python train.py --n_layer=10 --d_model=512 --n_head=8 --n_kv_head=8 --head_dim=64 --d_mlp=2048 --vocab_size=32768 --activation="tanh_gelu" --norm="rmsnorm" --norm_place="pre" --norm_eps=1e-06 --positions="learned" --qk_norm=false --attn_scale=0.125 --bias="all" --tie_embeddings=true --parallel_block=false --init="normal" --init_std_qkv=0.019 --init_std_o=0.00425 --init_std_up=0.019 --init_std_down=0.00212 --optimizer="muon_variant" --lr=0.0136 --lr_mult_o=2.0 --beta1=0.93 --lr_head=0.00601 --grad_clip=1.0 --warmup_steps=200 --schedule="wsd" --decay_fraction=0.825 --decay_shape="linear" --final_lr_fraction=0.02 --batch_tokens=131072 --seq_len=2048 --doc_mask=true --train_tokens=682400000 --steps=5207 --dataset="wikipedia_en"
Each number is 500 + 25 x the weight over its row's rms, rounded and kept within 0 to 999. Layers, rows and columns count from 0. Numbers have three digits each. The size before them is the row's rms in percent of the matrix's.

# layer 6 MLP up, 2048x512, rms 0.11, rows 185-239, columns 0-127
100:494481545490479520528520518473542504495498509528523487478492509475498484476562482527480536495483531494507499500544474491477534479502446511476492516490534488458452510513486558484493504444480441497522445493479551561530494493493505491497532462459508497506483484538537514469541479508492507471479518450548540492540480478490540520539519488522493486504505525477499491505485512475534493506467
093:476521545508441521507546501462492516494531527501528461489500488565520499502504482536516524493498458499546463482512567567504531493506519514537495502493548511477466522517530503522508533478536507536533559480526512507561491518553512521499499559572515494529515475528491515512514501511490493492519500439500493524463522501468457452491490481474495474479503517490528455539502476545525484499518
097:496493496514537509532486454546539501436507488477490483482496494519464494505505514527521492525514522513491511463472493506516486493433515484494489520514476527455512518485442494505514491542467461493484446483468502502506536466533509481489522450468460529497466534509517523480489470469525501454501481530496517470514538531501508486487485539482526500509500499530497515474483499508474524540451
104:518489500500544510488491459519530521529510482461487495518466515465517499494481471475504508519510519531512472519507506509492539479450487500511514463508492547508496467498545479509504485511489484479504475512467515551516487531490482526473505508496459514473445522474470485480468485503519569497487495473471505516531469530484447497495514540517454478455502496475466546513505461528508465538465
090:512542485490481499550503549530485510498499483537490497512509525509505501475485490503515477489464502493511515519502496521514466478525478441561503449435526496478496510490518458510419513509482488495500487491474535535503529514502493491522509489466458507532529506526474484474500517495453474469498500500507483514479510464467481499483532513529494481482462517522486501497570511478510498510475
100:524454465516501548495524514476537488456534518501478499473551521516486488458496519503495499490480506516493485448492535510458516486477510484495519497478510471496477474529483481472481542490460520491534508493515528504491512520551516544539489509503489501479483449478502516488503461486474533517507530473509514550471544529501509515506448426550499504522504487475497514435489498496439475528520
102:464455486494524530472510515499479489494499490501496457497551488529495533497529500524558472536493468482499469475521522497515465509511521542523485431502492487524504477545514499570520460478495485539515464501499486477503498538475469514491488524510531464498503511487488487512522462524466521467484506516497509494516510480493504520488487550497491473489481490475536467522522453503485478489505
098:467536494533538503543455536475511518515500462478476444480495513530500496529534492477546523518497488506503460470472518447497488504453496476543534514503521473475451520483473515459501552492504511519491543507488503535491492487523442505496476505447463481462546467495533476555519486492509506476524499530497513529494472527504497502514479483500530515490487503522493507499503557477514484496489
096:518537515484501558521491523530518484489481528517516519448499496507476489454467464473531511499536485515481495544465517508479487501508521509488542501503489449547518554505522521524523512483443505492489471525491468477532495456523522518514490497549514496514557473454527530484477496498498456475486508493520490538481504473514469542550507538496499483472515540488542545502496493482485485489517
097:523471478508498513462472520501482532529484507497511504481533491523458510526487533501520496505486512532492494513469504502523432467459498503501552467499533471557536513502470506557508488507508500537536509525502478505504518512487486494525503520470521453546514468446510479494491504492532485530495514506494532509527543510456471480521475519499516522504507476471514456497524517490452523461513
084:498526498514554509502502494508508463526469489496528483554483465495530519488502473554515529464489512500482476514485538497541487535508475512507515460502496507515530502516448485532493478482484506542537526486485505486488483503457522501527532492488532534498494519511471503473493507504510503500520462507515491473505527513460502480538526496532520499448540524526509509518452460498493463504550
095:526487517501471483516509508485518488515502553515515470506502464489535488498501497517519515502520501512503560503410518505533503486514537539486512484496502498484502536506532500518516477491538512557444443512516538471514522519469479465508522520481485491484500493539484523515540470503502489503463499531500487469528525469481509488503503499470509496487513468522515497527504467513537527462511
102:557526528509519532488518574507488506526524519499495508492455507472459521483536553504545530513482529478494541488502527517496497504516508552545487489470498509510455495520519523494514497488517507530458467477565556522519488470519484489510490485528492473479524486488546512483486540536496502538533535499443473455473501550480500500483539517476558487493491535519506516476477541498521473481474
112:485491496540474529474517525479498512493519489506494493488536449536508489511459495528472501496489515525525542495499531486519539508469510523473512488483463449578497492468478495457496498497520494527498473497486570549497490530517490486523525503485483508479476487445486530490504523539498489522524468531549477456499480487491515486509535459488503526500451506530485502487517530498518482491532
091:480474531502496466504516548526529490517500518529478472484497499474488457480495485524472492478486465494478501544471514490504496495459453450521475464462508506488560547471514463468502518496523468482528518491475524490502534498477497529518495481477503517527528497555476509498493507521482477526535524537491477478478477513513496503519482530432513539511473498487513473515497533524514523477515
121:507469497509504498541502504523470489494550543488518529492501528527454472511530499498515473487488467492489513537479555516487513549533487485541522483544489506563479520562478520486486523498480532492426485514471515518491537516478503462511519499543479537530474512508504505509492475497457491530520488497495515508491510533468488513521518515537521506496498506484498433515513467530509482527515
099:490474504518478522510468490513524507510467453438521477513483522487519495476492476546494490515474525465481504477509537445474517498530538521494516497494467479507482510522464528507474500488490498509487453510485479537469528476481507493499494498465485455500511486521505499529503539505500484471504521513470516488498477475514485462515527509490534545491496494493461532544544523472485498530496
101:473561516499496505488561509488510501471525513521482501569502518484535453498525519484507526460505507507514524492489507485525497490491521469488411508517507533516532513529473487513466495521475501493483519503460466504443488502497499487507496476467474492509520448466493440504517537493536442515546527506483487507443461476485520520495520516515525512498552496524511497475486537482492506530509
098:515473518493516466521485469458515534461501484522483502482531479510475515509472540510491472484489496510509538499512523506512470482473466517525473512481492546555493499485541531496488511504511519493531480538473510461558503509499530473531483518466477493490466497490514446523462518539506492498485481507461516489491501531460514501505489473518557484512535474466483451539496466534481461470517
105:475528490514495540507464518519500492478522477483511518549504460481430530471505469502544526482510451488511490507491518469485505492502494534531503489505513512473523509492506534525463505451518507519463485525528513479505505498453505470501506488541480512505526512507497479533478499517490539508472493497507451511479476503492505513500522509532519525500519479503528494453531474507489486512483
103:551499471514543481479523552501526509477503557501540518485513498536548519475493503517476482467461507482495511481494518475504543526491557519482483471501495523514491429492484519495486523473497515494483517525505491491494463474479473493536518485488491473492469547497447481501489516486535516468510533559535489471508501503492533547461479492522519512509520508465485512513480520474481477537494
094:490461436489482482511509478454471516491484540510477523517503486519465526488490504494493484504510524500499548490455513530498484459526541499503502520485497516496496477510498513491515526506518507518546501484439480510498514493498483506547467531520513555460482471495501518483533512520482506507531505534485526513517493513526475541497471495548500482501540499543488546502520510493517457479498
101:505465526450519493533507508474473488467554502583496510498531494480454515457549512504518531520498518485493510493475532511428548501449517521480480471522495494534497473463515490474475519512507480512516492478502483482552512521457521494467501488518522477458507536466517462485469466515483502514504506526525558506533466480479531497519512494500488483495453514475495479501532508499473501508497
100:502498541507531505450529506503540497473500482486483517502498530526467517497534539518500566462546552506497486451500491549526465493511497493445514494530520505483485505506472508471503506517513524496481512543511567489485562522457505484505510470444474488460501454514482513489477468536492501517455511524516454516470495450496502499538516466489528456488473534517491500461557510452486526513463
122:497521545496523529490497477438507503484507479517525485546479494500508485486526534535484515519500496460477490565530529458485442465554494497496496530471508507466513530459529527452492494482506458531487487538513486526515510516475518537521485500483481474505510475522532502506511479540509494512517508489531514497510506534488530458495487453445437491519534517502463464543481475542496505494506
101:500516494512484455466457482508498489516464514513537510505502468513461496508497509500475546473463501510499455500516524502492543534496492481512482490460512504507523542505480498508485494490511504564513488482486466503492525462490489487516499478491465480501546523441520496468539521494498460495521500498437532462492501511493504512497498498505498521490503530492523441564454461541519489430514
098:488530493483543469529434508510449504498459488430464513477483449506481488514499497529512535514508483491485484484463506518516452485481467503509501497532553471497467480503479538519476474496476497512469468525497490513482516512557507530460497477468495490499495495546509512505526533504540505483482499528504457501513480509506491511447493486483561497548502514497501512501507513491496541517469
098:505514497458478519522514502426463554494506526526551522519490542476505483479482503509518533467483493485471476519540495526512504530456529449531447474495444476508537481470465509504518521525504488479473540515502509497485525484501511530481489536521507489504472480481477509465524524531522545537552514521492486478496512554510480508529489472511513513531562511491491508503535493530515516451425
100:513505479506506490500529494518474480518444516485536519485511478529503502489499507491462517495510524495544480502504510488564504456509501495481498545478480505482516474540524518529494466487469500554460452528484518495504526491498504476447535497529500456510465508476474487448480494510465520504526494577481547566483499490506468521519508460530500521510505557434526513513510525517531493491476
098:496534537508493468516504467507489520515550508505521489494503500505442492481498455487518502475490515536509486500496481483511511453500530539468486520484484502480544472528501495486498507514496529512531471513551547483524489524504523476465467497535549445486481446499504529530553519514555512533476461505482510530487397489472522493503500545496524473520464520494484474557474551517513498484511
105:489521502496464465500514424480460509497495490481511485487530493480471473527508486488483500498526476481532513485513521499540550513499492526477468442529527469490486505482505477497465488498463506503487506487532465530532466506506502515527531514491497485529497526492508523551522464462476473520486533496504554494462495510470491526470492485497514511490488493458498513469476494478526443484532
104:470515471492496501541520531504526518476515522532491498517484528496499479486588453497515477550504513461449521477533501501459478485503517484463506513507516443496477490436504528497483517539509493520521460509489552484513518501461475499492532522524512499455507471494519529483523493473535503477533471517461503485549534467496535519481499470513464469485486495468459489512513506506546466484459
102:520460543483462461535468510516490487496451492481452495481509485518485471508514516495500531509508504513472499492454511477510483503458493494554517491490521483523517507465489516504473489451495534497516456492514511530488453501467490496508482510483502502533495473473516490530510536465475420495489483507510510525520527449532508524511489506504518503478530505489501502504484502536518467475486
108:509523529505452537466474525501485537511495543490520527502529535498508513522504506512511495467514459495490506495486547523524461492489490504495521515514494476472480485463505529490470497500519464535502520515487499518507493488528453542494528502483498460478506516506446507494491499530513512467500494461464456514492533497501499542494499520470541491482476482521477539538497491530518524483449
097:473468464519527502484506449498490499495532487505484510532488502475476480461515495501509471497526503472513498476528492520449479496518499504485433516523489478521504488530477493519484494510486512547489485552489482471502524480514481492499514492500518430501527502506510501509519519480512458494479507486525512489515521480492471511519477483507524497458481493494487489511505494490534529494516
087:490494519520478557471512516494523520499562486525510521517506552484486485502501521464486517499466474524515468507451477521490497487504508514514434465504506524539528527544480504534489497494481514481498520469522569479492489492488472477489507459512475511538466518501476521511507496504470444482505480491489505513499456503473487504495500463476489495508476513459502494487496498460473534491513
098:504503501471522501472430508510501526492526493492535456505500489479504502457491524505518521503457487509494534537570542509476505486489452515502497483502509475552449504501508506499526460495478534499499507515488490514529485508537520486532521489494455514488498500520495490486484482507540519514467505560526532529497525479473492495499496507514518510477546471477530547492491516546514500432494
095:509479495500490544510482536493497487481507507450474506499512438490545503466480505499454538538520500489494488478477515433479528519513476482491502477504520505493509514502494532499479489496507495500456513513482496485491484463487486501539525505472527494472524524537528476527494486520444516478497496540481514495513506494509472459550519496444533458487527467512512487470530455485479511489469
112:525507560481462533459507491494540489515528491504489475443518469561473517514534533513436490478478512561476519504486555491528476522472445523517510516500520536533507493550540488534527535519515528497477470498506507508504459534501477549488461506521501484501472477500488489507559489475449456484472489483486478508522500515551449511509481493499495513495538485476500494514546444520535476507491
103:492484533498462519492487508478511435504493534471474498493478516486477491491438492541484541446457532488529461509539501511514587490531499502521454480486528506483467511502514483486514503496468495494496472539480495520502497513518494503559470495516485490479551505514484502482490470511516489464522532480492547456472522559512510518515474531457542489503531491501437520482520531502479485444460
093:543465493511517525488505478484512512546456491460512496491502487528503500496538448497497467499510474519498503454482525540461473550469487467490494476504481488525517481452487527501493498514474470474520482502502553540483537514501476478512470502503503511534466444537498510475513510516523506536472495462515502480481542533493515459493495521528483494458533496479497529513469508492490507495509
101:468492482499509524504531467514507523476552566516518488514481501473481523504494499532506539453508506468511492487483502506500497484495408497483496496516491518545528518546522483500525467499519462524492509506494481525493503521468480514505482539523511470491537508492520496481531471486410531504541469503546511506522531499458495488549539490487486464506470493488475492464522489509513479536491
097:531480509474568516513530553508508474498491564489532492505472432507527464517535551530514533506501479496518470497475550485470480483478474474439545534481515486482500506487500563481471550512483527543494502479514452477489528492502473502484504518466484502476475479535506550503494484469496471506476487503525487468508500471495516493535483500510482496466508495516508468514508445499486476530487
100:489517517533522513548530483502487508482458475503503509477481513493495531505481525490496487506474504470475500504494512494518502479522554445455518499497538478546551538485479489468476485473486459516528506512520497492497478459502446529526472472501472443498519544497488505491512519548505506512490492556528509462456566492522518437523488482502538480497511501512476435500541472494501499541536
096:467551489498536518497531522449520499513519541513493534548549535495522474491535502538497533471450518480501519546482519496485494482551558487488496501508472558509503510497471570472502540498498517542504499504530516508490491464428494445506513491503466494453498465506503523511471517532466494499484485498487504487454517495492500519570494487461507502462540481506515525530520510478575451501461
096:519488520502499514514534489487512496501522471516524474505519550488528477550507471493509483519522485514456492471506521489523505499482517524500500539512467492494494466517458464494504510529532516526502498485482510503541517545516520514482537477464511518466510535481480475481489516538521519507531525495495524487517515467510508472519512492484509485492505519495499538443505538495500523521532
100:466480496502473502505499513517484477512502518504509497461504484470512523520547495543501552459489473581493506492513540478444488540503501493495501492531516512561476531548509511510489501513510464534561495512512568510469500478539479480491499503503473481501477492484505490482470556515551490439463528522496486517496482511469499469469513495499489502452504460439490523478501516468483529500507
102:519478499520483527403499480484519543450466504512492507488528500488492531527461505528541491510529503520519504511515509495478552480512516550552521494500474460502518480531454575480522507530498514502529469508526455503505523539499494481459522503504527498503478450518484510496510489496520510451542470526504483481550501491471532518491490541526485531467490488487475483509496468525501502499518
112:481509570536455519505486488451454483504496465517483502486455496477516490466480469558502498486493501479515499520504526488527504511468498481446499480505528496479473482427496458508503484517527484455498479476475510535527511492519512498440479507489485529507531502514535471505496515475461473466507530531460482480482548462552479467535519535506496463526504531542491541464487521500495487495492
098:495513468525483526500510516473507488471476519518491460537461479531459491489498501474510547472470484491500513497440502510476473476522443505493485476504506509510497491455494497508562491463460503464496496500497495533536482504526490501508495496485463459525481503490487511549483465488480477510478538486483562476509497485469487483509530482493480509477527521490524477478446511499527507471476
098:525430552500517501524505537498498513481458479515525511479475492494508478486505454432504508502478493482501486506462526496546450518504470482487466489505515510502486492535506516491497535532495517532528497500491508483453483484516518483498488491533448471491519505538497464505522468519508494505489518509488494519543539450497519471522504533485526533467455476475470485521493465518532521503471
099:463506454471474527566485539490479478483537522515528478490469514481472482514529485502522506488496507505498550510514477514442474524516508494492502529513484516478476487486498501533530472530532509534475470508519534471530502539491476557476523449438514471503512530524461500503508485506479505498525540508565500526492497481511510564481504435471485509488466534497539524537510533491486483527484
096:515503493502508486483505476528507472526532505484504469505489498500499500467483555522546463492526506504541483506503468465505504483505501530495481498524503507521502492455527542517502498536511493515511467517507550505496508492522514482493481515519475480520525479469532475549485494501458501510538525473500521470549514499504490561537469542535499567479531532456523509497440528541494506478493
101:500476489497490511524521536475480535521477520519448489483522536530536492508512453497527509500537515463449499506522547456517521480528458470490470472536479526489478476480531503416487519489516498506520521523484439512472501491499491510490502476473487480512498487518492430470484511513511511512526513560520521502489511511535509526481515498467510515503456543488520552530520531528507475514524
103:474478531500518508446480529472464506490507482509483454469473484516498467503511471514469477536479529488517428488503512542501486551502459480477515526479447510472554505509525502455509528453495467513503508518486454521456461484486537477471536557494503488515512521518476505524497482496487498507498479513506454512473460506499483467519498508455528491486478505494486516521468535484505456486508
# layer 6 MLP down (transposed), 2048x512, rms 0.0582, rows 185-238, columns 0-127
097:523532496525518520505524478457481486489527513493468525510474538474508498505508495496503488507522500471542468499451500471488442541469507512470509502477486506464476505451470491509476506509470460519497502489517491480508486549495497470490551490497503486479504515493479489542451522563494481518510506514512510474494519477450451527521506522519545513472518510503495499479510489521524580520483
097:465542488478502534496510518556490474504513507524520462456496516513508496508495531524508474534490505511498482507490521465519539512540496478483491548461471499518525513523466511480483539510500584471501491434482500484538556484516536499495469489516506514509525518456491520489524490457462492502510525486466489508501570488472485543514484489499522470480587501537499548531522473529507452493487
093:487504511529529516479512490491522517461484464537498513501522493546472508467502519493466473514538525498497527503526480479473501517533507512524531474538509521491526508497459477519481480516505515479541525491505462490464503485522496531485522503495494471509468502525509453492485521471512475507482497514512485485511479462523523487522504502494564443538468520485526502495520460444479533489498
105:473497509455458496486478506512507523510501501524462458544495513474494498509528506533512493506456509522484505524500517478505491493472508471530549456491469547503475503527434510518467558449529491534498468526489501520520502507496522465536501554490500487497500510517539512537496503547489463532464472502487511525533465509522442490467484474482475506508460493519519472475546509518484505515510
094:489499511549525482490463508494555494474524469495513474508504506478510555505509516505488457532523503497438501545510507478479454480492499537491508481510466500509483559523490504504523479483468491488478553481546483479502565513498479518471511473530470533493501512465497469549490476469510456499522472504484474485435466503542524510514488509496428519512516492505515505485513494516487484528552
098:494475476530476537521515521557492467504564530508493519508475502469491511457470490485488478454439487488494511481511491505509498484453539561541489471505495497498545488490441533480484539498507507500527485484454504507530456479499487466501490495494546486502488501522511481509535492499476484497517535485565524516481480519500493515506516484563518506523544534477500505504509463493502525503501
100:493485505508455463501511506522506523526516548496517486454510521475519508480485490479496479473524485516498507474534460472494542525479521486461519454504488516487556502542499453479516503501489521529472459479482489506485528513499525524523491490493527484507496543521388529460507469512463549505510514521539506511504523482504500526489498476501482505456494494450533525526509501501492526481512
095:478526473509508497492505508494478501532505504525524493495518489499495485488459566495472496467520498519447532503532529515522450512521529518471524434496477507536450531492492455515473482494506526485516464518483497528510497495511519501492475487559474494521468461522490470512505482522472448497469486541520506520504482459522480526475476495464501530508501503509480495496492504476517493497499
101:476529463473494514484499497480506492475497483502464520489504539428485504503517508518475512519510508487516490507496531505515461535510543514465540501500479456477500487488518472479526455500516503548504516491515521452517493454509436513521503506474510519543490504488471520563516491544562531477532459518530493536477474521512481489465470506521537477519517509527479507543486470510487470456487
098:475553474466509494508513519498485493505517485517500474526518490477519509460458503519495508468470489447516535551524504546564479529527538520557506478525514493474491516537481504472456526537449492529441459476494465507519492499508506533505517513500518523491469527505545497465523486486493519548513540507475486533510502487505487488510507490528482494527526522497481565523496488556499490505500
082:468496482501525467516498512545480586442507559459501537544492495516482508510520527519466495494490492496475487471509527489494513493507509477453525541459489484492478521536552491502486491510525513497489542497481515500537479485538504514510494491508453474529523446507535499504478494498458502492472548500529455533450490505505506522460504498487503529538518493429496504516514536492487528481475
099:491501440493507472481504525476483515516490478501511485505526522447490467531493549486475499556489518448451465469445497492525492510505520493516510498500510490513470524500530514482547502480501536465480535503498536531535515532505461519516494509526496512513497490503486501486475537503517519465477476491508560485434583472498549522508473474556484469456473532512548565502513498495490516501470
103:481482549508480488466490503481527524522523488514459498475493482512539497503494492509537484473480459510525507530465472468456537544472490517502492525491499487542509505522505525495468524521542482514482475522500464509500517509497480504520477510482524515506457517501504439422551457502510573517511531492512495461486479509469531492512479503526519508479501493502515491427525502504499490484478
122:523514499515467515445441476507482476496509520497493470494462463501491488513496503504475489505505477503505484511509490456532497480462510570464509503500508468500492511475539527468487516497537494490475489505533511544509532486466490479471544505509515498479495500517510536504468469486490519509512492464563482531509571472529516449480489503530501509507484559487518519450521488476492475521532
094:515538468519496560505516414503529446502480518466495565461476523471489482521508490484490469496482541507514477501517527455503524523547525466469456484455512493486453514514450513502484484488485519482514487507538512489502488485518504470493455474478480477442484510488510500504470446518500487440525442492493439496530519552520502476471486527503528503468543474503517541475453507514475515506487
112:498485500516471518505502467473454508490487517491500472478511494513512527520455509506464472492521487523483511515504478512487487551500537477518482507540529500506503493513490531525487533514515514493505487498494512480506461520489475503500499463545483498510512494526499503494480501446480509503543505507479470461482467513498517495530502508479496531552505492483482499476503537498472472525501
098:550521507499452504505464502482506480505524541449512498471470483506453477464528518495513479501484531474517544507535474556438531500460510533497510481529496464513521474522477506478476487472457491471506499543479507493479535490510525512523487503484486516526536473523476514460494476524499473482476495489486520484520488482500513510494568522480501520470472487536492479508545492529476448527499
101:534546533491518472503497525491562521513507460462505532526495508565539541500528545491488494512504510500516471514467471506549485484528518497498519526432493501494489511500541519513511492507538482496479501522542509521491505499520559482485491480568521501506457460521533531485505515481480541484538514473474536493489414489473462534503490537525522485511504526490514462526518506494524511508500
098:461493439520513509527521499470513569472507458506530480501508493496494478514481468500503467472476500515485511489527471489541530531515493505510491533455531471512492475466483506514500525485488496483537520487499487493479503504479485508491461525497515541520510458488509486529505522539516499504534504517525505497487493529499469507573507542549534512505542496453489492493526514529506525497471
103:474491468527525486491537520493492532497476524528492528511479512536506467522489461476503474519485527501491509475480534504471474468531459493527444527486484508501550486520482529523480522472518541461485503475484554504508470455476501516499468497551464514570445533495512514476506536486491505466476451507511480478498499518535524499485519504451502520499502506496458484513480482478510472464501
100:490522518523462495537487501458485525503536487490515490455481489500473441480505500466491513502521463471493475485523540537557490519446504463527500493516528532463457528493474524510475514482548511473504492524460508487512522499518508518520449520462504452502496468458503487486501518559482484457494498487431518484500420490488470513498500513499492486510488528489506454507521487507521494527491
091:509467457534505538487513494468509509567500535519498508512441492446499511478546503483462518521489466501513523509461528495527484516487493527480473479479471423466516524532475526524495469529565479518471496460508519500522458480494497464459485484502495500534519525486504497508500495464515525526498535508523484521502555503507526509514503498465566505491444530498561496441466462451492546501503
094:470451540550493488498501479497511511507474461547501528479487481541515490491454467535485496547510504511468530536485469510488484537509494536566471496501499481492551493534498487533531499517510473512507564482502470484496460529509427532521504498506480504477493471495557487485487476497476485499499500504490527501529519490506493491499512535539484563508500464514575492446503526507528462514494
097:521500486524478506523500458526442519479527496503489535465525481537499530552475480536499494517478536576506509476539497498498529483500530503512493502473482525515493489503529442519513499506515492512501457508524497510502541517502538495530493507533463502506520464532513489471470510479495463496509474514517518507500481543540531515476522511479464506499467529500549573496491530487529494504516
128:489518556502520512490522499470516500511526515477495498516507519510483508513510481498451489480500473433491504510523507513453506467493503506517490522470474477468490500515532511498472512483537522484494475490526516505491536488481524495478458500486437489503471521497492482521465493488501489516500448499493528524485430532504445456471489508478454526532489505511498520531551524493519508530494
103:495532532498433462479460470517515473485494524498482507478509540480480522523551420482486469432484501482501509511530474497503482500466494485492465508481473506484461485454495453517514479477479478461505531482476457497499495517492477519510525464499476555524497491485512514575487475493496459533491487555464529510498541537568501482547504495489499511509505478503526480494506516484461470487492
095:508487471502472485478529514504472500492523492477529488502483459485488505525495465503464480524468458552522544485501483540507480496501541482521506557509462540537522496513442492532440463488499504524471488496480465491530527498491487517491493493501464483494522490478491545493469474536461517452487498519482489510556489442531525502527490492548517498518495475501493495525527502485497457485492
091:501521547523545520467514517492497488432471559472486536474535543461544532483499465466497486449509464519542493480492522519476517508460522511525490493510501522535514471466470494480498514454477503520473491520521536495500527480468489492445506513496483458526525539506453484559449477522521504510499490506532501493516478505467481485538524505501390532498520512528506505469489481531447486523512
104:544526498452519495488529503492517499490467511525519470477454488482526517463465482482487509520518499519531505446504450491486497501508480481528496548484551505504522475510457504471467523472473522514495493486487505520481435496483500477468506508524476513503520527497492519490477499480468470492498503467488502492520526507457489517494481504505478493549526473488527485459505487475480472514510
092:499520505483495487497496472514516484526478478501493493517521524503482477494453536480501497457490498485512501517531453473479473506497512496494497521545501498521495549476509485483508549485500542497503500492500485549513493491523468503433507498502486560510492527457519469521472496519516536498510452506541519474523482493477520532495510521457524523520453516486513514480483532461462545523551
108:484505468464522510487570471547487518546522529477480521532496475489514514455492498503525504483507499476475476528553523508477511512522490539497485506496514508541480485479490500512488487507468532525500494516472517497484457547471498507488443507527488536521483525475434515480571508497530513456486501507506499497540539483475536489497495498503506542538511451505498507476505485491497492473496
100:461483477464459534508520521526498481477454506470528500486497460478500520515495519480500471509492489474519507492495506454541525460526528524511484486493526478551468491551513487472487525457469524451499502513501506515507526513523517518538496529527489530529522536502508490491522498528545488518468526523504502491477452492499517506512507506492397518531504475492467536494465492524553494524491
094:498492500444536517490501507561457481455468518523487534488497502490533484499487466495488527506518456517504529496504514505483500493491540500516506529501530503522538533517490494530494486505469484492499455514497535527497511494508495466486524477534466490533517479440441459538526472530490499482505492508498468504502502487492528470491510508510484506498513482517530486509498490472529548523534
115:469512530526484523490471464528487505512498492516502496499492489517522491518572511512494474515490489539457473494478481492522480486495549522489495469485526482453484498469501503494532487508494473454523455498511494463490492505509510494506519491534530499522508471506485500493459520475532513454471527491465536494525496505466492473508505500509530491467505497498480536521479498529514500488475
096:456515502482471535491452481492479498515517491490508539468490452536493528472456475435537488499482509491487501530517512551478483527493503500502473494477510521541514476504545527467492505482512505473542492432483520515494518506514438533483563482483518470502481526482533552463501466504515504526512522541492494574516523503522466495500531442535503526507518510540517525509496495494498543502532
089:452518499504473506497482517473480495535491487480502465516503483506496485504491541514514481498521525490519528499514478486535510536528545518495516485521492475484521487460513487535520534500520510525508462490492491464493521477533528513516517511489527523501490500491519510470506480485575527536523513522522498499487640517491530483494502500506540503494477500490502493497460484526489535524531
096:542500474489510516501485505496491555498518498540493468482524504514486548520494494479507475503479497518469512458508538501511490505543504524470470513500468526503472467530506471491533522507469510487511514523507530533523494519506499450466531498472551492477469490486522528497499468456529504503516456494448492518501429509450497473434498482499496496503503503511524470487501522526531544491492
091:499469474506538515458501482437463493492484507545512534503519501508476480492454519493497492501485495504484498563500479489455470531497502507523499504486496487530482509453552492506483500488491490437481534478522533475516544470487547490508496519503489498529489484468502524521478497536538540506488512500474508489487496524521513528471506469512444508504489505512508461506488526478488478504536
109:504471481477462512486505485512518485508518476474528525485519464542476480540492508500431475499469516510481521533483464505527487514506493492526485492513543492501506492496527494528509522486525495496510438466521492536533505485544475512533484536471532515485525511468513538531507507486506483504435480473484533516514457500515480500482517497473532491505529499487524466522518476489516498524477
098:486487522474504464528533567486489502494513467491506525525514514473491524469429478482443506457553460447527505520453518515483502447493495505496516522557517521515502522494485519456511486501426515469505497536461486486500501523495539511523480475490516429563483478504464474515552459552491478490521545470520547550468491533514505517529528498509558507498505499534494523479502502533540465517490
098:495503481503526514499494486540477516501486516508479497483509515522494498528445471566502527490491511526496537538485481488540500502516504521503527518521515495494512510544493501502510528528520540494507496518495520494502483488535483507510477499473548476502460521491543483517480507500480521527478500542487491516496500511518502532433552507507464486531487463506478474559547503479486556464508
097:510462534472500494495470543466453463501518515492501449512475440482503478520510475519519486476496473509503458533471468508522529475506497509496513516494503489490521519510456507528474443490505491494445485531513519558519478517508482529517501494533493543505491493475484486487500553541533514440511469508498535479563489499486482492476508554494492479445459510572489471515489463453542520544499
096:471433527500542521504475484518473464533544437504488464544518468514503482555533519451518567503492488499507495484520442489461486500505512521528457501514458511499512518495515495509510523538513480452504458519479516492511477474505483520474465508481474520506538486451500520504512514461533489495532505513517492470509507491525462502478497488508473496539473462463487503524508465481509529460471
099:525528537516519533518477490511498505474470522501530514479513502534515504489516501537537499500470470480541491466452501486519478492507481474531491522515502493472518487530490487538551504497514501465497531456481481505518504515490527475477551524494504505526482481484494493540464510517551510502510451454496479505532566536519502485477479514500520522480509491466419550483425521529550501473520
098:503530497495470477507503509505535456508491523520506489459520511486515483487522500523508507514510494501508489507483511482485484536518442527478517505511459513448484491556506493494473470532443470489502453515505489485484483520519527474480506542490482511514532501539537499481515507510560502474484496499476454510501494518474493509485505511455536462470518480522522467458497494472490482515501
097:531485489485535523497531504518524485519503477475531515515455488462460533462503519491487498500497509514515485535485500520527477519508489565451484489520487505517460483537503525457523509496486520494456548508481511503500510506502509508496489514493488532491464510528495501458457490446531454473468499464446480477450495476502498544519492499504452501518475489513476514523491511481456475488523
098:513463537467518463464532454500469498517456467485461538483541459483508480454465472492534506503483524491511494493495524499521511541524510509479474483513519520517521490484507480520503512477473523506538482453489541506529466504487473486513478493492479481472484532535472494508484514523489498481484477473550518496488572487487493454552500467453506492521533478479486476530482483493503492526558
102:468496504508520517521480503498473574483474549489486477477511505495488508469472499515561490492512488475522521470466467492432471456471545548494508491485499494499488548499515461507492473481496498511459487510479493509497546514505492471517562462548506476493518517471487474514542502504469518487481470494512526490502495484451488523510592506507529536488494494483515506456476509503510526530509
118:460523493517508517494502444459495484513493510510479482523483526457481507568535500545528445495506525481482496533490477490477494464479546497499515517496486498501511486490505523466499495508469467548506491491508504494494560506483541485471498484504502445476491473499522455468508540487508469449512508485531457460529493469491530491518484527468518518506464474485449501497490448570497488546528
105:469493514470516508490460457503520507493485532522502475547468499492493501531509517506477500541531514496507485493483544498486494493484484492521511506534489520522543491544466490501520513454503505480500485513505508497503486470438458519512466480537504506524518547479528479485532522471456471506545514513499484534465476542482496516460507522496489456504536509479505509521534499516464525478520
100:490514428504511454503502523467498462481490482488488540521498549531505492525507488514492454481525522536502494525523488491493498491499542509522511501526525498463495509527468530496496485467517496413515506483491512532551472483467550509494524488520557509526498518526489482535501563507542512459468492461482453508526547472498458509525450517527524513465512509490468486486502508519499482538475
094:493514509500499464476488537520506502522459499514507495525512460514518513551519467507495493545502456529538493493511506516474544477495498499484500537503520519495513509498483450501500479517544501492463507504486507530455522502511498526501545506466482506524476509525507491554475486452470494499497528508548485514552540508535499514496516488486485505508511489519516552519501500469492523511463
093:513509519508485466486501515502487445517512484507523461484541529511535517445511471508526442457498470489547520526470525519512531479492486531491516476513504502501511541512530483481503491487514502481468595480518504481517505509525509491504501492525513488479488505541497481482487494504536483506516499491513493473509548484509485515506509523517512495493550497504523507483525517496482506494517
098:496522518539494543539499505563487455509527468497518514516523508546497462495521502456513509473499504508534475494498483498521488497453491493460552534496536490501485498505475499501509508496504543487445509503506498526469465495572497514516537496515497515488488522537444499524509533522429532476507468515525477510482459468484513505497512499486499508503462517528521518530512517467474471457506